python train.py --n_kv_head=3 --qk_norm=false --warmup_steps=323 --doc_mask=true --steps=7032
Each number is 128 + 32 x the weight over the matrix's rms, rounded and kept within 0 to 255. Layers, rows and columns count from 0. Numbers have three digits each.

# layer 4 attention output, 96x96, rms 0.0813, rows 0-67, columns 0-95
129151117019079092118145126100093118101160223167109121151125068154143124174084086137163129165096135106162098075077130075136080116173118179122159143137105133105146153088115178128084116104107136152122107076109121162126149136150109162179163128176085120145080079141077104145160139103141159106
116158160112172113127115105149074108101164110134086125145117079136127139105111102089117132104160100120069111131124192149188122113154127186144063147143098151192164130145108117110146138126122142090070156088118134124086105120129143103133142102179106186154155121128109136124103102134106126137
153147108117115100144136159100065122119139142103171144110095132142100118175147225182143143190159091039092124074123111078140150164093129162097122100067128114071085172138167122108121141118086115168109182092146129117212181153106186098112099136117148087128139124127176119102069174115123131142
131100107165196090152190140128172251177144165151110130041103105078157199119137084163124109164093109133154192133164172212155116154139141105170118131196123082141109122163080173094193135169152140124135164151170133115178140164115116130105121093132144144063108135099121188130096136137091087156
147072128159180130151135135112137153106139150110114167116068100077138127084171121119122079114145136151130117213126162155183110109099093111169107148162144195134114137138115116110161155129100126117146136137091176152093128123151190123113098077111122144122114125169119135142150167188055197122
161200095088058129147143179105141127179133151133082160148124136125132157160087141145154128132088097143128132148155121159141099136095091078123136088089106140099151088151161099169134169129128112125086154107083118113087165121122118094092116115139103114173141130095118137081100135172118118076
107128097114136092099115119077123128071103184132149155134128166177096169143051085157160113139115076122109127124119090123102084139143150083102156124159075110152078098121116137100138108092140142161127165107085138117125121150123114084118117113160102139163139108184089115122113131156120148116
162151135106126150118104097147145119118144147138107162063081153137134082187135138138145135093128155152133118111103084121088135105170145120152144150086124127120134110088123169108137151117121120152143098104089166118151143171153141118158142117098119156079099158104115147116129198113169172154
163131165083128137092155196078076122114062102124159049120054117125133134093130132082120103168168112117193150135122166130106151106109128129090145166161155141098120109152124108098157089138072115179108085137157051083128151125111131187188107100165168087154147127134188084153124127075107089091
079090118199178141147131067117139104193145122053153142127199182103177099095148112127104146140155123148168169087137099148091137120091137137159200114193125070146099101134141147096114093108118136104147090098091135162145144154073118174118137138164187094107122135088139158169165099062138119136
129118112163082114119123087123124070105142099094166128152129204098121067127134148140126180109172161107126121116100131151166099164167167203094098104126101133110109144119084133069156144127107142148172150169174104097125190050125174071077058187127108080144136197143173103135145176082130115114
103166144164134144151133169113167131128109143163164133163133118181088174148073124131134102131147077113183148134156119121129115115141124091133153109132119131096153131153143105072141109146163141070172199115154116093151079166105169110099148107103159160147167105143061063099118100193169077125
105137126090152097169144121149111132165153164114084100139115064101106142097128136114125079154126097126101177092157150162136149101130121097106089122067187081182099092135123155156135144172161171133081135128118230128118103067188052098149215100111066141087112139097075221134068113111086132240
116142088109129038156168108117149206040125150074128133133143105176129176148096054164084108104063136198169131128084048143131076157189213125115111125146100116115134104076130168043091167127129093158112110110112170072143152138147151155082060096160118139097141169101159158137169133186068109109
094112107166174072121102106135128163106153161162097127104132074153139122106088109141109121112103137160159125110191104168150108137121172183142138100158171137159128142159129163161155152125148144115146140137136109129123117149141145104127096163071137100124099083109184064124197058117137166144
159142126122174177134182087131130117165088083108040125109212082121117092116077151172134145111107148176131122094123123110111116158132165121087164120100099123117131175134128130129105154136134143114093080140149151173141094182160132132171130115154159118114136061128112137104108157146172183039
165130147146170133125154071120126127077101089098107118131210127142064084143176181106117120132143160106089072135096127106069157171129160167153142103066116130134100180111154107135074140122150107128153174150163176100110134093123085120107149100117086107150187127154151103086088132152132085212
087117153128076150125128132085155160152132088179193082181108103163113133121082127109130151164106115141145113168151164123117177106137049082152123102150147190106128165170122085116130112100121131103082120111180187107125140180129106138108146111178170069142146155089163103166098132123125100141
100143134144145123138129143173107115163114174135147158103109078065172082155136158175129145135126137156100116090112134157137166108152126121135134110077117131150166129114117115164094160172115093178124136056144080161140169125191159119166063117104150140109125088110172122067113201084117137131
143145132121161128116099124148129125121129151127127164120113132131136128115163128115115094115177157164137113121069115108122117143148126138125138161127088105146120115139079134140099128124127160146100164109138149158131121143152137144088084124146137127186132135114130137143132082149159159104
147153101104129094136172102155168078091181175113107217127141125108122107128137081139157166109110138120133136099115070087131090198159138129150123079102137084131172122073163135177078145108154085159064181122123120098155091124147095152153198097114126164052142134095169130153125070108140171161
153108098127093173139155119147126116171087165145126142125164107083124073125157189161156147120148126110068166152138160096158131176119134114114113123117102119135149120117131124123137135187209122153095048116125155163101158114139170089148109091107130128116190140121180121132121255069063136093
080191109175189063160075100178156158158171175111112191122141055170087105135110089131101124124130153091167169090104113111149098146107110150119164095123162179087111152136169137190141095099068175095088107129158089146127068126149087097175122191106139215126116132110145188107180140045182145096
119085105162137136107084128129123121098107131129108120131178115106156127121150136109091141124130176118106124072128110073133084139170214167095078161046108048151105152050116167094116149140145114103139124118091078165106142034105166131117136141119151176165145229134147116072119063144118126124
117128122170165182126147165141138189185145070117079072092153133151200124079138138068089132134078086144165112153195096119120125090057110088114215146188110159112135083158179126202165106076103223062125180121142105190138035151113093117130176176101110144116110098104129098112036121168134109170
150166085100102124155108151081196114105129142129079139160125094183160143160117178098136151139110131088109134140111140123117151124074125094142120144106116104154151134126174099102128113114145103120142124125127184216154144139088140149147114130098113171153139220152156126175160125106116129132
126167095092134096106141166115128170135167190148068170133145099156132148134059081122132113140112142104121133077105117116122117212136163083171126137126153108151156181141134170150127136153104070145090127134108101122112129147098104130142160142114108154098110102103086192159059173107078106169
175085139128112172115124138158108071122057130117129114119132151077171112125159148113129115112110147159140105143130158144137122098145098133109135137107100149126134114090148135192091116152147159086155085121043130111072102133142083136122169172147145121157109153118120085104172143148167161152
121147150087193062105139113137117158130125160135157136118121105188123172125092070128117089144068100156105140167111110164135175158127083083186133096139141125154065116165106113117140124132107107144130104122144119130175118118130138129188103155098165097109149118162140116095090138110139110126
137123155139142125135102144134115072149086100143167106094093124146129130107106179161155162079167145112130192103150128110140083092138168126111110132102138079133135124104134116081105136167167125106092065103129072140127126111119130205104094157168194088088102151072153174153150130122156135147
167115086178086166105099176147148071140143093175130157130075163108100091084160109100161152057147161148123152086118071089105072141196175109098109150047137104107195162076103190169102221138084074117115126143159104165145002122118094135163189145102140131127086131111108138117126063129185079130
128089150142112156152093124141111099178145115120137149088126165083158099115198143087168148049164124096108094097082112139140139154188189071105082159093127055139099127103137103142124134131113099108119191056173135175080094173184125157157174059179127185123137079165167127105067149101119129164
076176120110154145187152077130134119152119125147174137096185107140070106166120131175123117086144154105161140097107211134122125136110052136131131136097187138111139159154190071145194129121101100105175120147127146034140160111102086081113190171115054141129096147081094136090129085144199092138
129159162113124183124111119134141044128111113115109162140177155089115098164123131164142112105134152140111127124092106105163127138103108143138178167131157149148109123103114187241193147144099093072170134180143093048149111098103160124191180180143101161061149150138146152112161168064139159139
088095151154135145136131126082111108183065120121173075144140121107210109113155144096119123140128124163135128148147169160126168130118119137124149123156155122130119165166151125128147136133156109119116123143108090091138127147087118116107119153128147144118135137140083110120095144179122106077
129164150108035163122136167109138160110127157170211067170063167142112103167134191167145106192154042157099138208156126195148136135119091099143097107153102165127136084166116094094131090153148131155101106153096118141172176095127142149073156067189132097160202142146096107069133144171101059146
080093183133092165106102155160147118145064140191164131120065149144185130105175120123112125127161086119131144142163153119171111124094122097106145112132160152125153086175162126124161111138159138130112081108110131126115142180125153109146128106112106114120127053133133086076125136101116093097
133074107194160086089084072092112117202109090102173107105210182126118071052078125106121141113083134186146170115114098163079112131104134118125160133171143115127133142120088097111166101136128107181123141181119105116083145155138094137049103073142139116171128126130092161148077091185124103148
123158099133092122133142155067091142116073128153165084160042113108131168103148139140130067159117135120094136152171144096136150120088087074113115106148126173111112135123155088160169123102125148172153138111169105192161118118136179156133113104119133112135121163153166090118103097114184110132
167087108148137168143104153101127162122062041100103133105085141133184142092096152125097140101158140143148077131159144156109122069120080155131151166113152184190093160160176075173163118158110156067201109154144153091105190145111107147124078136167105086123108157142165135130109240126116115127
160179125140089167127137166149172130187101106150125139119117148142125077129078155156126172119134100175144118191122150152193196104129115161059195046159172181112126061202105068100097132146149114107189116117049126140062098101142112171101123157058113176133108142138098146104129098138107092146
121102191137110176144130101149070069138094093153091060094154149093097116129114161105119128157160127098079152137106136130153189133105115143141124121096157123106140155147123048109124061146132073100170134135147127107128165079103130084075125128087152121156143122083144092133141109118088158120
148126136103090140101141154136157149104121126129125143181135108140143122135118138150124123132085120162116096131145149114120110115177147126108104120136115129179162172148126134136117097156166177140085125142100167098107144126133121138090103050157127115145126159144114189138161129148132159114
159136159156121110149114178175150133076108108078093147155091085129130168120127105122128165127128129130128119131149113114147114159144117093161110134118129142116132111101111157135116173120128081202086126167140148159153131123193138133147092112090151176079156189111129087122141157087114111116
113111116158136148151133134143114160160138087112190139137126172117136148109193125141149139104121147113084106120133122153076091234133129137176153129145121160112096169131061173154180134157136096184136164129129116140105157141168135106158141050167121107094122053188112146121079126082091068187
205161115106132153126203148126134162113081140078103176159143101123175120135151151111117104122113159148146088109107114144103092123159134150120125118106095138157144117085138087179061157117102136166113121151103077136121106160107128139166107156212191150150139119162149103064172140072103117041
142108230053089147064181131129104084121141095154093127138126168131111134107142149122177186136149140134108134124108149104137130088087116143095184136134130124124142074128137119228176132104093139101155089096145118108140148085134137202153164177113070117137077167131137092129139112171224180094
155135098071144125117157142107139118139098132172050114116174144156129098170094165162139088100096091165142112122170145151158094100139133077132137098055077155075113120142133151115124177129150140088128118095129127154168166122099165103148128147121115124179134115104134079135132140108108138135
137083205097093097097085133164059068075131116115176144072122195085092136182206119112176166096160147068140103178087161139144188132084086223160063163116131163143132136192135138072099147122109133122169121137094088082092119108136117131073127137158070096091087114100133120171131087124081144156
150176102142132079121084088115090139100147086136156120145076144167145198120079111204108146154150087110147133118147143091140100075157127132088154169156097141154101085140107146113104062149137194189143118147165125139141134148133104150154093116124157074117092163113167151154114135081112141111
148179085138100137133156083124158085164209121096131144189217146143141126155085107140158141158088100136159112048068131131074132149166108115134142144126147087104182136166098108128099105132081128108121166118159123078186168156124105115203140095170070150122154113135091133144111144131126094104
122107190139105108111101186176148126151143140158181127102079149127124153170153143157171151132181148116141116125179150103082110116116143079136118153143118153131128152124168116180107120148111160096105125041120092207097116168154196171121111127145122139153111158113114154045134106162194129110
088163086115052099131119130083093146101178180113181082185104121125192126150149146157153116193128117128139119107123161143164122112160163153103119159143143148130181166123134143124139107135119116105099121106093080121105152120096123082084120153113119099119087118058122091125164117143061146100
162129152096118100085140111132126133079178130093159153148067104130120144166124063144137154136138127130133084150103132150114144147125127161129107137123105150122101124128135134099131079152126145162140140095122196206182186152147208149097085000043122142139139122140103142146084176143116129140
119112096149118072122052146146123096148166156118198174094099162082089161099122091129136126154087169118143192099167132139126149153108135123123091145153154119156139118114175147182094144106145149184124139157182084071139156153152140165111076121100141083118116129161196114126176138143144147124
169184099107152152123168177087120185087087145138142100165064076185140197118102137136110076151090123114133123168161171129135087083128078097115095178142077172138128106161085135143160151143104158155135168124169086161137134059154147110133142139114136141123128138209156084151176088156094125133
108076141117164104147126132107129156167128094108108105117098118124147117083107127092161127110141111140153171132171215153153142113112108138139106088202147136122107090183122135060154105111153185199175052096066158121129144163146177166074123137153098075138097121115069163126128108154157134113
125126184068154082123081108169104081143167187149166156042129132079094103171134115154135091165123117099065143166092158125130191076113146155131107115092185127133093112093157125127128077076145160185181137174121084150106129077144115082116118191159171094184131141164166093047157150126167159096
109087171170137159087108105118122094154118055115188108180143116140124152045146106054158134044173115154124097180187130148064182084084124110129122126133156206149166172159153120109159139056120148141122076109139157120154139151092165199141118099174158103091115122111088143183154121142097200097
093055019161157085052093134110170119064171149119139138158169131136146104175175110136107098068087173195141153126117058142141144157177155161122090141159156070110160138126127140105136163108156041149148110224145103065155124123083099154152116104081107151111117120194110155153152074128154058103
105124124177152128113120131160140155106128099122088115171146072118109175101110092102125139140096131193174111143152159153176138079143131133134131192177102162136154100147107195141143148135135134112141106150130074087114115125164131142131138124142120086066119146086152129140153115147125142164
147114124156170103089136142177139067114165144122124130149143110086141136072173091099092107123112155196132157138152122141129100107185158114130090171138071138188089089082146165180137140122146181098097127128075145163117077146127132109066164182081089169105136063136122154120116034197164107150
110148108075110070116147109103100157104116124082139127141127145170148065159152147141051140156211127107193131138100165102127126087160070165113165081088149213067117123092142115080133138132117146132187093119155118114142159132122147115127077156141124089121104170070130161122155200077166188124
142119142131106150140136164153131123103101147127120122119137161132111138107140159110151102140135138110135131167144128186106135160108117140131128113157182114083128133118133097116149105112132112127168125139114103114129177107100159149123123168167133065125112172163155055134129118124129121178
132099108114128157092128121075147167116059111149075108149147145148162080122113152157069136137110127144114116111126086089070116127125152136134160085101079171125178164109099163154071133098117129139171118123085172134136108194143114063129135167086146145158116132117107163088187098119096132098
115097127177097120102115137123113134088182164182188122138097152122123143125155093118127137134123147128113118106119114122117103123156124103153121161160133098146101154073138147121141119133143112142087100133175161153144135106106106129104079039160186105138164132104202162184066164095083154181
121113117123153125112092091138146164144146130158127123043173114061110047114222134106100104133142122081150157176118133136115166147076077116127133103123119164099160140129157098134146151106145124182155092110150161166115127122173157198184113113045132128106134134145111112138093191103148118150
125118125130165103153110146111136140145164096140087121074148163129102145110139098094138137113156140096156161162149123126157126117095102167126146115182133131154108071136134093052134124124149153119127167134092149123102063083160107108093172146108109148134129106128076078156124051182112168182